Weights of a small GPT-style language model, trained from scratch on English Wikipedia.
Size: 23 layers, width 320, 10 heads of 32, MLP 1280 GeGLU, vocabulary 10066, 41M parameters.
Architecture: rotary positions, normalized queries and keys.
Training: a variant of Muon for these matrices, 327M tokens.
Each number is 200 + 30 x the weight over the matrix's rms, rounded and kept within 0 to 999. Layers, rows and columns count from 0.

# layer 19 MLP up, 1280x320, rms 0.113, rows 532-704, columns 160-199
223,189,168,197,197,269,194,213,214,198,184,207,235,189,181,177,214,199,178,147,147,177,206,232,232,212,201,221,219,203,202,197,218,245,229,207,114,187,171,202
181,203,144,223,163,198,211,247,213,162,181,231,248,168,210,244,211,233,204,224,218,127,198,218,186,157,204,182,193,173,233,235,156,167,207,194,201,194,258,188
174,156,204,208,153,171,258,223,213,186,169,206,227,186,184,195,208,225,153,223,153,213,189,196,142,204,179,201,219,188,225,200,162,244,210,202,157,184,155,181
188,179,179,165,236,231,203,154,193,103,197,194,245,182,185,209,181,191,209,235,147,164,153,222,216,201,206,222,262,262,210,171,226,207,201,171,189,212,153,189
152,210,180,196,206,197,189,217,231,152,211,189,242,178,188,182,248,171,237,198,160,169,217,229,192,211,178,196,207,183,137,214,204,147,193,163,189,204,220,227
192,192,174,217,218,206,177,207,173,178,194,182,188,202,196,195,194,224,220,193,197,205,199,209,215,162,172,213,211,208,245,173,189,211,225,188,189,219,205,215
158,200,184,180,171,208,213,182,194,199,194,212,220,203,233,191,188,181,159,224,188,185,191,189,209,185,198,212,195,209,205,156,227,232,220,187,179,190,257,191
142,170,231,162,177,162,196,190,205,167,205,210,168,163,185,166,174,193,288,269,264,201,149,201,92,231,226,246,227,187,204,259,227,227,186,226,177,209,241,233
186,231,234,206,195,212,208,193,182,167,190,234,220,223,194,225,213,197,208,217,201,196,165,177,220,207,213,218,227,211,178,189,182,198,208,190,189,166,198,198
143,161,206,229,205,150,175,150,194,230,253,217,228,188,167,205,212,149,230,244,240,251,207,213,211,142,198,182,188,134,214,175,223,220,181,143,216,224,206,173
228,188,188,201,245,208,192,216,197,207,206,177,205,204,169,154,173,172,180,240,156,172,145,192,235,224,138,210,182,224,214,205,223,218,218,212,190,198,188,232
190,196,239,174,182,203,181,189,230,173,219,180,170,209,150,224,237,239,197,190,224,170,167,219,250,254,192,198,155,225,201,179,218,187,187,150,243,219,256,168
171,254,218,201,216,173,241,169,239,229,208,194,205,245,168,198,207,226,193,186,140,175,208,204,177,186,206,198,198,198,222,175,192,197,189,240,216,197,189,213
186,241,199,217,118,182,123,238,173,238,198,211,205,189,218,231,190,204,191,205,212,186,181,229,196,160,219,195,217,195,229,174,195,203,191,187,226,152,204,214
215,236,176,239,214,150,190,209,141,241,223,179,152,198,220,190,205,265,164,140,209,187,226,191,243,202,161,178,235,168,224,201,168,189,192,218,236,273,168,185
181,227,201,244,182,217,189,197,196,225,231,205,174,211,185,210,124,168,208,204,210,176,200,159,216,175,234,208,224,209,213,184,251,206,162,111,160,254,223,207
226,227,242,184,200,218,202,167,210,282,207,188,229,216,185,162,182,192,195,221,169,156,201,177,205,205,220,192,228,157,173,160,195,221,175,142,174,207,272,233
258,211,182,157,253,178,206,178,178,135,190,221,206,182,218,206,211,160,252,188,185,236,172,186,160,198,228,167,201,206,221,170,185,176,158,238,235,145,211,174
149,240,247,141,159,177,170,222,206,216,169,188,198,212,223,196,189,251,245,149,228,189,198,196,203,165,195,228,199,187,202,190,228,170,192,308,218,201,161,171
191,199,163,171,294,211,244,199,226,248,274,210,147,206,190,179,229,204,195,198,191,194,171,188,193,185,152,182,198,151,211,185,182,226,173,197,215,148,211,225
221,143,246,196,239,178,211,208,157,195,203,174,223,145,168,144,179,219,206,199,205,214,191,195,200,251,169,149,190,196,245,174,201,149,238,200,164,196,186,226
151,205,193,187,220,193,216,227,205,232,274,221,249,167,197,185,188,187,200,161,184,181,172,202,184,197,166,186,207,183,244,210,177,232,228,215,192,223,228,229
182,181,203,215,167,232,205,157,213,183,236,147,206,194,212,201,202,229,236,213,211,185,191,234,194,143,218,187,212,218,213,168,213,243,185,232,201,187,213,134
182,174,186,251,193,177,226,139,191,296,198,169,178,240,219,251,309,177,170,213,184,206,220,154,208,188,271,186,204,207,214,229,153,182,246,191,137,200,209,225
145,237,224,253,155,251,185,198,209,152,202,217,237,160,188,211,228,215,223,212,150,203,202,164,190,206,239,239,156,221,261,131,219,199,143,228,160,197,127,128
243,225,205,228,214,199,211,212,184,198,181,204,175,184,177,218,174,186,228,226,187,189,218,175,165,180,201,201,215,205,192,211,154,216,200,226,175,238,152,184
201,207,152,247,239,203,264,180,174,256,209,166,176,184,196,256,179,173,219,249,264,186,210,207,200,169,261,185,160,171,207,233,182,207,245,215,196,186,180,225
184,228,192,202,179,213,216,158,188,150,183,206,167,167,226,196,183,213,245,197,246,169,142,202,170,178,198,204,200,155,222,173,210,210,203,207,181,191,220,242
255,188,179,208,206,210,186,198,200,189,214,225,195,257,212,177,208,216,183,224,255,254,177,222,179,248,233,260,134,249,180,196,220,183,141,183,246,167,173,211
195,211,214,228,238,223,163,212,247,225,214,207,219,239,219,168,216,232,213,150,189,220,192,159,231,223,206,239,206,222,212,229,202,185,198,202,202,212,128,219
195,108,279,235,177,231,236,162,193,207,187,267,230,181,182,232,202,192,194,185,187,178,222,194,169,201,212,202,163,235,202,176,206,178,153,218,213,179,228,215
233,246,187,215,217,214,155,226,200,237,219,212,204,195,208,138,226,190,194,186,250,210,282,222,212,241,151,172,262,247,169,233,211,198,184,213,153,248,213,205
158,215,211,154,200,233,248,277,175,228,263,176,141,203,221,203,182,262,185,239,245,205,189,176,195,224,162,213,168,229,191,156,229,193,236,181,239,230,135,244
237,189,259,167,186,208,176,207,174,240,221,253,147,161,235,162,235,179,196,208,116,216,163,208,231,230,192,204,298,240,166,189,198,175,165,198,195,195,187,173
196,173,172,225,183,174,180,143,207,201,154,197,183,185,241,202,226,180,205,238,205,231,167,225,191,191,200,223,188,201,162,258,197,213,178,231,177,182,214,188
174,217,188,169,214,247,197,195,214,220,201,208,184,165,203,207,226,233,208,186,204,223,180,198,250,229,184,202,228,197,283,215,205,173,131,201,231,206,190,194
191,250,187,205,259,232,235,210,220,222,200,202,173,156,205,167,166,201,190,167,211,145,170,201,239,233,242,210,152,138,208,241,188,231,222,216,171,212,187,190
209,213,205,203,223,185,202,184,217,192,199,230,195,183,202,152,156,232,167,183,158,252,203,166,207,179,186,146,226,181,180,178,180,185,129,234,189,224,225,215
185,198,135,180,219,175,234,262,184,225,187,216,182,199,235,225,183,203,233,194,245,195,158,214,141,202,223,164,197,186,223,277,187,195,149,171,153,237,196,222
155,190,219,147,187,227,176,212,204,174,235,187,263,255,230,131,196,160,254,208,205,205,112,171,174,210,178,196,178,189,163,242,207,191,192,160,194,197,241,153
233,194,181,169,211,229,136,181,143,170,226,254,191,284,194,174,124,247,223,235,140,230,170,195,176,215,227,229,204,238,240,187,220,190,227,164,256,224,200,206
215,225,224,199,232,151,188,199,181,219,194,218,207,186,139,231,152,235,220,203,194,204,178,191,196,153,181,216,210,230,196,186,187,182,171,253,204,189,205,236
226,179,198,180,145,115,184,242,169,216,211,159,187,187,185,226,256,205,169,178,236,211,215,213,132,213,265,224,190,197,249,178,223,248,207,193,233,167,174,161
180,180,204,201,195,172,220,204,188,187,165,191,224,175,189,193,214,209,206,231,179,180,220,186,170,183,209,190,193,164,212,187,190,237,154,201,176,190,229,203
196,196,168,175,191,219,189,205,214,184,237,155,171,217,189,216,168,257,224,261,227,196,232,175,160,186,266,152,198,223,205,181,139,192,248,222,203,253,159,202
160,182,181,181,174,183,201,236,218,201,178,178,210,204,215,189,239,185,190,164,219,194,268,270,205,169,229,221,159,196,175,230,222,202,178,205,152,206,213,206
202,195,203,202,170,192,222,233,232,203,202,193,180,187,168,228,189,211,213,227,190,208,175,241,224,258,200,244,206,187,216,210,244,261,210,183,186,189,238,212
222,177,215,193,201,169,175,246,223,131,171,237,226,272,187,233,166,216,181,186,160,213,190,232,251,264,210,222,207,206,219,188,119,202,220,197,227,173,191,260
229,175,237,216,259,172,184,162,205,224,191,209,202,170,203,151,183,198,217,240,205,185,169,209,188,219,206,239,103,204,209,227,160,230,246,125,223,254,173,168
228,186,219,169,228,160,174,158,220,238,171,203,200,215,183,224,220,198,229,235,178,207,253,201,187,226,205,262,177,195,205,218,204,229,155,171,198,207,157,211
124,166,193,204,201,184,195,154,189,163,223,184,176,196,216,172,147,206,270,225,246,200,178,181,215,241,224,222,177,212,144,245,190,229,195,215,292,187,209,252
212,233,203,186,185,212,200,170,237,205,179,208,235,224,210,212,214,234,220,133,203,214,241,229,188,214,190,92,194,148,238,197,155,170,155,195,163,201,146,249
282,152,115,226,135,187,202,176,217,205,217,236,234,196,206,169,234,172,241,257,233,211,208,175,149,173,172,146,181,163,156,165,158,231,226,234,222,190,184,177
252,198,199,245,186,212,242,183,215,193,195,226,206,190,181,175,214,193,201,215,232,191,185,187,223,201,147,205,248,159,215,212,141,212,222,232,238,182,146,210
158,224,207,194,211,211,228,191,219,203,200,182,180,226,202,203,204,206,195,220,198,205,205,190,205,202,198,176,192,166,207,212,214,238,212,163,210,190,227,191
242,159,207,196,159,221,193,228,195,249,190,210,215,171,194,213,125,250,243,275,165,179,144,192,159,230,187,214,169,158,192,175,205,131,272,153,264,223,241,226
248,212,186,186,169,245,243,202,222,161,184,194,204,181,243,202,165,255,219,178,189,218,182,204,255,203,206,187,203,146,208,188,169,188,225,208,192,201,246,193
182,192,226,218,220,175,235,186,176,240,226,149,186,187,165,183,227,198,206,229,195,237,229,166,194,209,151,187,243,222,233,173,250,222,234,209,161,165,273,212
222,203,161,148,165,220,183,203,172,150,217,173,268,98,225,206,206,217,180,199,190,208,236,185,220,188,225,194,191,213,230,179,220,188,190,230,249,239,174,234
220,171,193,216,100,166,210,170,120,255,209,153,227,171,215,173,237,202,225,233,211,167,224,184,198,230,147,183,228,151,204,213,216,185,180,198,179,196,213,153
192,117,241,217,182,187,201,193,186,180,156,257,199,238,146,207,218,233,187,199,160,173,193,198,247,212,217,201,169,183,184,219,187,204,197,211,204,167,226,201
259,216,229,187,171,196,229,152,203,184,247,217,215,193,197,206,219,195,192,235,253,232,237,195,218,190,241,185,216,171,180,221,200,187,192,170,179,217,151,173
228,272,249,238,196,180,214,242,196,231,252,211,242,218,137,238,138,249,206,183,204,180,211,173,192,199,218,193,193,173,196,228,123,126,187,194,246,179,198,177
152,214,207,231,201,219,224,226,248,169,237,218,229,201,161,174,253,204,206,172,162,173,170,168,214,219,219,182,196,234,195,199,174,165,259,196,241,170,215,244
242,203,209,170,226,163,180,177,183,224,190,143,185,253,224,223,244,136,236,194,196,238,207,189,215,165,168,206,243,196,208,231,188,139,222,180,187,215,216,242
150,204,139,235,188,239,208,237,161,178,221,212,150,232,206,198,188,196,185,223,220,201,169,210,224,144,175,243,253,167,248,204,229,223,248,215,220,191,268,200
168,194,193,204,179,188,181,152,189,191,193,184,216,195,200,219,165,201,201,217,188,207,171,186,184,200,239,157,213,247,169,206,213,185,198,182,237,224,156,219
187,149,213,182,230,195,216,271,186,188,188,210,194,237,154,149,224,208,194,202,249,207,240,239,219,205,244,172,156,163,191,282,197,157,232,241,187,213,207,215
206,229,186,207,184,222,213,283,196,202,217,233,180,163,165,222,138,134,215,197,191,228,231,170,185,237,232,211,226,166,185,184,211,214,136,164,210,192,174,193
189,220,184,210,182,221,242,189,186,205,188,165,263,216,158,159,182,223,200,208,156,227,215,207,211,179,172,205,195,219,196,190,197,174,224,183,206,218,185,215
229,224,182,197,174,208,207,216,226,191,186,188,188,172,186,203,217,160,232,179,187,190,168,198,243,193,201,226,246,229,181,161,214,192,178,219,222,215,208,139
203,259,218,184,200,189,153,229,122,182,238,218,178,188,170,262,168,178,210,163,213,210,193,200,173,194,183,216,175,197,258,219,215,195,238,249,187,172,237,179
193,215,211,196,177,195,191,190,144,199,209,187,161,169,243,197,222,163,219,237,195,181,224,198,223,155,217,202,180,206,203,159,182,194,146,212,202,191,204,216
187,194,195,214,174,176,180,200,185,190,202,198,238,162,227,202,174,206,222,191,219,206,200,238,176,206,246,239,219,231,183,237,255,166,214,246,230,249,178,158
220,192,216,213,208,144,216,185,242,237,190,204,105,177,213,168,272,196,244,204,242,214,250,175,158,216,195,120,187,189,198,199,165,229,237,207,225,183,174,226
143,245,188,237,218,258,218,185,206,190,215,199,200,169,195,214,217,156,156,231,230,193,186,174,173,137,262,231,210,173,197,146,212,195,188,214,192,215,168,209
223,267,178,302,206,254,185,212,213,204,149,155,180,226,238,226,197,216,196,189,272,190,169,220,167,163,205,158,157,218,188,171,206,166,198,196,191,218,215,235
176,232,159,199,233,146,263,201,175,174,171,194,129,198,192,180,191,173,239,177,189,185,218,193,158,245,186,189,198,215,186,211,192,173,237,270,218,198,189,207
221,158,170,221,172,189,195,188,265,194,198,198,209,184,200,200,259,169,229,187,181,224,183,275,196,236,192,217,214,199,208,158,215,194,179,213,153,220,218,210
209,233,299,238,178,216,189,226,141,164,220,192,192,196,201,201,193,191,191,278,193,182,198,193,162,203,186,156,202,215,216,200,191,236,205,181,184,211,197,215
235,231,223,194,161,212,218,193,216,225,204,283,211,128,204,225,218,192,205,257,178,225,220,187,226,134,198,230,215,152,199,173,226,245,186,191,251,219,181,170
157,200,228,229,191,162,209,251,188,158,202,188,251,198,249,138,198,189,182,254,260,130,213,184,163,192,193,162,188,216,239,216,163,222,226,195,153,242,260,218
161,208,164,187,222,189,259,222,182,199,157,214,223,202,220,195,162,190,205,200,164,222,219,202,216,153,147,180,213,233,227,181,219,220,181,238,195,195,198,208
165,206,227,242,176,205,195,211,181,233,165,230,192,208,207,189,213,196,191,186,165,219,248,216,189,246,204,184,204,209,219,217,214,156,174,228,169,170,146,195
228,161,145,205,190,237,201,239,244,193,169,211,195,209,216,145,198,230,189,199,218,194,203,195,182,239,204,220,184,218,212,221,178,241,183,233,160,182,202,216
217,201,184,200,227,205,251,274,150,226,206,215,169,162,163,177,156,175,225,224,180,220,204,227,208,147,230,161,198,213,156,193,118,188,194,181,213,209,226,212
207,154,184,215,163,173,195,154,161,138,190,230,285,226,170,259,226,264,170,189,229,173,226,166,198,195,203,258,150,221,178,223,201,283,184,174,190,187,234,205
257,176,171,191,196,210,229,237,160,199,215,232,250,166,282,197,212,228,204,215,192,200,217,191,215,150,182,158,224,186,155,259,172,235,171,222,195,171,205,238
236,164,246,183,230,192,240,165,224,250,212,179,160,185,249,191,155,226,228,190,197,174,136,154,186,139,165,135,202,218,194,155,217,169,192,204,218,185,242,148
190,185,225,213,190,174,160,250,222,179,236,223,184,215,230,215,186,161,148,219,225,226,199,206,175,243,218,171,161,207,122,231,179,232,224,240,159,215,230,169
148,228,186,206,228,153,206,179,176,169,158,222,253,190,157,194,209,212,147,211,201,247,209,211,213,181,175,193,212,194,175,213,207,191,203,217,276,196,214,204
193,132,174,206,207,249,226,226,223,206,221,188,217,230,196,231,165,276,203,170,175,204,181,210,199,179,179,233,204,230,208,156,198,226,162,192,238,164,210,197
204,162,279,198,227,161,211,201,212,199,248,180,177,240,147,202,184,217,246,182,239,232,158,224,230,183,152,230,254,215,159,141,178,207,213,164,224,237,197,194
181,248,144,161,196,192,164,190,159,150,189,207,214,184,192,165,210,236,207,266,197,134,245,221,188,187,186,204,184,193,234,185,177,146,156,246,181,187,188,257
166,194,200,162,170,249,200,203,171,225,218,226,206,201,186,218,210,185,224,185,193,177,205,227,214,197,183,204,195,217,264,191,175,204,206,229,138,150,220,219
211,229,225,174,206,166,192,145,203,182,215,237,168,208,160,230,220,155,135,246,229,200,191,244,217,197,180,147,217,172,185,191,166,178,178,175,193,258,230,274
145,219,157,191,205,152,196,187,181,203,165,228,202,222,159,217,178,231,196,224,227,266,210,216,198,199,194,179,179,188,167,178,198,196,214,210,188,143,125,217
170,225,148,224,177,205,246,203,130,217,220,221,208,197,220,222,212,223,184,191,198,167,210,185,200,188,212,251,194,215,190,205,227,208,243,219,188,213,233,178
160,218,168,217,231,190,223,160,205,155,226,193,192,179,240,194,213,209,205,162,199,186,201,225,166,241,186,225,174,205,216,200,175,183,187,204,205,202,171,189
174,250,204,210,223,190,201,212,231,241,238,205,181,242,241,140,193,216,178,227,158,191,213,232,190,229,195,222,214,202,195,188,202,192,158,127,196,197,203,184
219,203,191,206,183,160,149,141,173,182,240,194,194,217,213,278,218,213,167,188,242,152,199,194,224,183,192,191,212,195,207,213,178,193,178,226,218,213,187,241
228,193,181,209,192,218,208,182,219,212,218,189,181,147,223,151,158,247,169,181,197,211,221,258,227,173,208,226,203,210,130,200,183,195,213,157,198,222,171,196
200,170,186,213,212,188,228,196,138,172,180,204,176,190,204,236,213,198,197,210,205,193,205,190,212,209,188,202,191,187,205,175,203,208,240,179,196,211,241,154
220,215,215,239,219,207,181,225,213,253,176,188,167,156,138,162,223,201,185,221,182,211,270,142,174,146,194,235,215,156,197,204,161,200,230,194,214,238,196,217
195,216,184,175,202,147,170,223,190,172,210,151,209,219,166,210,193,162,179,269,197,211,200,204,252,207,217,234,215,183,194,163,219,196,213,187,200,189,193,212
141,206,160,227,192,233,152,164,177,206,241,177,243,183,212,191,188,203,175,232,201,217,199,206,213,242,191,206,136,212,193,199,243,204,263,241,183,190,215,182
224,200,228,163,185,185,185,204,271,181,142,227,153,213,215,198,152,195,201,201,247,190,178,241,200,222,232,210,222,213,239,225,203,245,176,176,212,193,194,212
229,156,173,152,181,182,255,164,151,198,218,205,177,261,198,225,184,211,217,124,138,174,186,190,192,223,164,165,139,239,204,169,179,194,182,284,145,221,208,190
238,202,253,178,198,168,154,217,161,165,206,156,147,194,251,126,191,140,167,223,252,175,163,228,207,176,191,213,180,200,165,165,203,200,190,212,186,224,183,227
258,183,177,217,227,222,188,204,193,216,214,196,212,233,165,207,198,218,144,196,188,214,178,172,194,160,241,196,222,296,147,241,182,113,255,181,187,173,196,266
154,222,210,172,111,197,238,193,185,194,228,257,212,204,228,170,205,183,201,266,213,250,270,218,196,191,174,151,210,174,158,231,241,240,258,166,208,160,162,229
203,160,178,220,205,214,158,178,218,207,240,229,253,184,203,154,206,181,180,225,238,267,222,223,206,174,174,221,169,244,240,187,197,186,169,171,241,156,216,233
145,186,177,196,202,194,196,207,164,232,235,217,177,165,201,218,209,211,198,136,169,237,207,200,251,240,207,231,231,222,182,217,205,172,169,161,207,239,170,237
195,199,206,192,196,224,197,191,188,211,180,192,214,196,162,163,170,156,225,187,209,189,185,255,166,181,176,124,157,216,139,247,186,268,217,194,200,165,182,187
169,211,197,215,180,165,238,201,194,195,196,226,224,184,235,236,199,183,178,236,191,190,170,183,230,195,193,212,197,217,229,214,165,209,211,159,217,231,201,184
187,171,234,185,170,212,225,232,205,220,174,226,181,204,201,202,203,256,218,237,222,267,191,230,214,175,224,235,192,180,236,144,214,214,180,215,192,150,155,254
168,156,223,187,192,208,200,206,214,194,201,224,210,201,236,175,239,184,191,247,167,176,189,169,159,233,206,184,197,230,189,201,190,231,213,216,255,197,193,187
134,195,216,192,188,207,194,220,170,278,218,221,210,183,219,198,117,207,198,207,202,140,240,184,201,178,168,176,222,246,188,215,180,188,250,204,185,220,146,234
203,193,203,243,254,197,180,240,146,173,203,201,178,194,212,196,200,179,243,270,235,186,176,197,172,216,222,190,201,233,206,211,206,191,182,168,173,190,197,202
216,240,232,189,149,189,155,218,172,181,261,199,199,191,232,173,178,166,208,199,182,240,187,191,235,156,215,182,209,198,220,222,192,220,179,218,208,215,182,227
202,157,113,191,168,171,201,231,183,202,161,144,174,191,227,189,206,162,170,157,216,166,165,178,195,228,165,181,171,213,167,187,190,187,169,182,187,145,286,247
174,161,202,247,185,142,211,195,186,209,198,183,229,191,163,208,148,195,207,244,175,219,226,243,222,235,255,205,173,144,195,271,185,142,189,210,151,163,214,222
238,203,244,165,201,101,217,266,230,224,165,194,148,225,197,176,214,203,203,252,231,203,247,175,226,228,169,149,181,183,196,168,215,208,201,223,187,156,250,168
179,250,217,202,207,226,208,217,189,175,194,189,158,234,244,206,155,240,161,169,248,199,217,206,225,210,195,104,215,213,207,166,227,266,239,230,223,184,163,227
231,180,198,195,218,240,214,213,197,198,179,196,207,216,229,196,195,164,236,175,196,242,244,181,207,214,144,201,221,214,184,204,174,238,198,257,194,189,216,185
199,268,200,180,137,189,190,184,182,223,220,199,209,198,186,210,216,286,230,166,206,207,206,189,202,233,166,211,225,201,197,194,188,200,158,207,184,223,236,196
220,235,252,129,197,209,201,230,214,233,183,185,190,144,202,179,186,187,231,202,231,223,202,192,193,165,166,150,187,203,146,185,200,210,143,175,148,237,146,211
211,157,195,191,174,165,200,218,199,222,188,162,186,176,271,192,153,213,219,205,227,220,256,239,213,167,211,204,216,174,224,186,186,229,181,227,241,204,229,215
198,196,183,189,180,193,201,240,209,209,226,219,163,197,186,209,203,201,213,234,209,203,173,222,195,201,196,165,224,231,230,196,231,201,182,208,201,211,203,175
206,217,181,165,218,208,189,260,224,259,208,215,221,215,208,235,204,194,213,240,249,210,239,183,184,151,178,154,202,203,204,207,200,214,234,221,135,166,190,146
184,207,194,240,212,202,201,198,246,236,217,195,180,191,238,186,202,174,136,198,209,270,204,194,203,245,228,238,184,246,167,185,208,222,197,226,207,155,201,218
220,239,213,230,217,217,189,179,204,202,180,188,237,206,242,201,165,195,210,211,220,218,190,213,178,196,233,243,203,215,169,202,194,175,185,157,180,229,216,240
239,180,231,171,101,195,191,224,194,173,173,160,228,172,233,181,223,225,168,196,230,163,210,204,198,197,198,178,218,199,194,168,180,192,189,139,210,219,180,200
205,228,234,251,186,192,180,195,179,232,222,216,202,184,226,218,168,225,154,183,197,214,194,198,222,221,228,227,160,201,183,117,202,178,226,198,224,228,254,232
180,195,157,221,229,143,182,234,229,202,232,214,142,251,222,153,183,181,213,246,245,222,174,230,217,209,226,233,242,182,222,237,237,215,230,253,132,163,149,244
180,233,197,233,210,223,202,198,203,174,175,182,222,175,172,194,227,193,210,191,206,188,150,225,257,215,193,240,226,187,183,213,197,197,217,239,185,185,199,245
232,202,206,207,234,212,212,188,228,194,200,187,187,220,233,243,181,160,224,183,213,202,197,182,171,179,221,187,267,189,240,144,219,174,160,214,216,252,234,224
238,128,224,192,236,219,204,216,215,179,156,202,231,175,164,162,252,235,164,224,196,168,196,221,184,164,201,195,239,175,200,210,204,195,189,238,197,210,168,208
171,204,208,226,210,183,237,191,202,235,203,167,241,159,198,187,221,170,194,231,179,169,185,221,234,210,206,160,233,155,228,182,208,190,191,231,203,226,233,173
207,217,230,161,197,171,208,213,180,186,169,194,230,159,225,170,194,242,212,260,179,186,223,189,225,202,177,180,164,182,213,127,162,183,222,185,207,204,228,197
184,181,212,155,212,191,228,181,180,213,197,201,156,178,211,272,234,198,217,248,174,203,193,202,194,185,218,218,188,188,191,190,219,230,209,210,208,200,178,167
209,288,149,184,197,142,196,235,187,221,175,170,170,195,177,179,164,191,203,220,189,206,202,264,178,220,197,183,190,211,194,197,223,219,184,174,188,225,192,249
191,157,195,222,213,183,139,181,258,197,264,246,232,224,209,199,222,177,158,197,184,171,237,250,185,191,175,185,194,213,226,219,174,191,255,224,200,219,205,207
226,188,223,186,222,158,199,186,234,181,124,261,224,208,214,215,139,182,214,155,216,155,210,198,213,181,225,224,161,211,186,149,212,200,242,157,200,195,183,190
194,190,236,165,139,188,185,231,169,194,158,196,160,215,209,219,262,178,214,181,197,199,172,243,155,176,182,176,202,156,224,241,230,195,259,177,213,222,184,147
204,199,206,132,158,190,220,245,199,218,236,232,266,186,230,211,243,209,182,247,247,205,160,212,206,225,160,165,239,170,236,223,240,225,195,233,202,186,172,216
204,194,212,162,200,228,165,211,229,199,218,197,215,223,156,170,269,192,191,177,199,193,168,205,197,175,214,235,213,224,219,223,197,175,180,200,149,220,207,158
252,206,169,171,166,178,212,111,135,234,183,222,185,172,215,168,226,231,210,184,225,279,167,143,192,235,234,146,219,230,143,227,206,219,210,167,255,201,235,166
216,231,219,176,226,175,186,262,204,218,207,204,201,180,221,220,212,132,164,212,200,275,138,191,211,204,204,233,217,225,182,149,215,225,197,214,169,206,230,192
189,164,218,228,177,180,225,198,211,219,189,202,253,234,202,213,196,160,213,171,182,175,188,244,192,160,246,212,233,148,178,269,235,208,161,257,209,190,250,253
185,183,185,216,177,187,156,189,154,204,194,181,181,173,185,171,209,180,191,165,141,230,189,166,198,185,202,206,177,201,212,187,169,212,239,162,201,200,184,196
240,209,207,197,257,175,209,212,160,219,218,197,223,205,216,205,137,215,210,182,170,200,204,245,195,295,198,233,224,152,210,151,172,204,249,201,206,217,193,218
258,176,152,185,200,209,199,239,208,187,212,144,196,214,253,164,210,154,184,161,202,211,256,163,207,228,139,186,192,129,183,204,214,197,226,190,191,208,200,220
177,207,221,218,194,205,195,183,216,210,166,242,189,199,189,211,178,190,207,186,198,191,206,194,212,232,223,218,169,186,158,203,165,197,143,202,214,186,188,176
243,202,213,172,231,219,149,196,247,196,206,163,115,239,173,191,262,267,184,231,230,203,239,209,188,186,229,200,213,214,177,238,188,255,194,209,206,226,245,243
187,205,212,195,162,258,163,199,217,209,198,211,227,142,176,230,230,252,217,252,163,156,142,212,167,190,184,204,195,196,238,226,254,224,191,226,191,163,228,221
216,190,224,167,177,209,216,164,178,182,150,159,213,206,240,199,227,215,237,121,165,189,206,195,228,166,189,127,146,215,200,185,190,217,171,193,171,204,169,201
222,243,203,175,175,135,161,158,234,209,140,166,196,197,213,217,175,154,213,263,167,165,231,203,200,204,202,205,225,202,219,206,183,186,247,226,201,239,181,234
177,240,182,166,219,208,178,138,180,155,107,240,218,186,194,234,197,174,231,219,170,193,178,179,208,272,146,182,188,232,193,232,211,152,217,168,265,211,227,206
175,189,210,186,221,252,214,198,216,171,193,215,226,231,162,194,210,178,196,256,164,106,232,173,156,245,178,211,149,224,197,179,158,165,150,220,169,187,145,183
184,188,170,192,244,197,219,205,168,229,224,206,179,181,215,210,200,216,254,168,170,156,267,170,183,195,213,172,182,206,196,223,213,237,255,242,194,224,221,215
234,212,177,193,211,188,236,219,223,192,168,209,229,184,166,172,259,189,220,172,241,187,149,174,254,205,235,202,180,164,207,271,233,158,184,162,159,173,215,159
161,225,174,201,168,191,175,181,200,228,217,238,195,188,154,203,196,203,188,198,166,233,159,201,230,178,173,183,185,257,211,199,225,185,218,171,176,186,231,197
187,242,179,230,221,220,216,203,201,210,165,198,216,157,244,180,199,139,210,162,190,213,211,224,152,180,207,136,202,194,200,226,199,214,211,208,188,192,236,190
213,218,201,148,216,218,242,202,162,179,207,196,182,192,209,204,150,171,174,193,174,240,233,190,164,200,214,198,190,219,149,160,228,197,196,186,176,181,186,186
227,196,166,172,221,182,152,182,175,191,222,199,255,161,249,203,243,184,192,237,184,176,201,160,226,199,162,238,203,177,175,201,171,208,162,231,183,255,206,186
222,221,226,276,174,209,172,207,140,154,170,223,202,192,165,192,225,213,161,231,265,227,219,218,203,201,178,220,278,216,235,187,200,205,177,178,201,243,196,186
247,183,194,192,236,186,189,212,170,199,222,219,225,193,216,191,206,148,179,201,208,235,193,184,228,197,204,207,216,179,197,213,201,197,178,222,226,191,235,190
204,161,277,138,195,207,201,194,190,197,216,227,155,172,163,207,144,235,193,228,229,177,188,176,158,224,225,212,184,153,238,194,200,167,210,202,193,203,174,206
151,191,209,174,140,219,199,211,216,218,224,173,192,232,201,222,180,214,236,184,200,176,191,176,210,218,192,240,158,175,180,208,204,223,180,223,206,206,189,206
187,249,214,208,218,212,139,253,180,189,172,245,185,187,197,210,206,243,236,211,217,194,186,194,172,206,166,201,130,223,235,212,178,206,183,262,159,215,157,209
175,168,178,197,217,168,201,173,193,228,177,233,212,177,216,195,190,206,195,189,191,207,200,191,189,133,195,243,228,189,241,224,220,226,215,203,203,189,204,198
170,206,242,190,191,243,174,215,217,182,189,141,198,173,231,196,225,187,246,221,156,230,173,160,229,172,211,224,174,163,181,177,163,168,198,220,240,189,214,174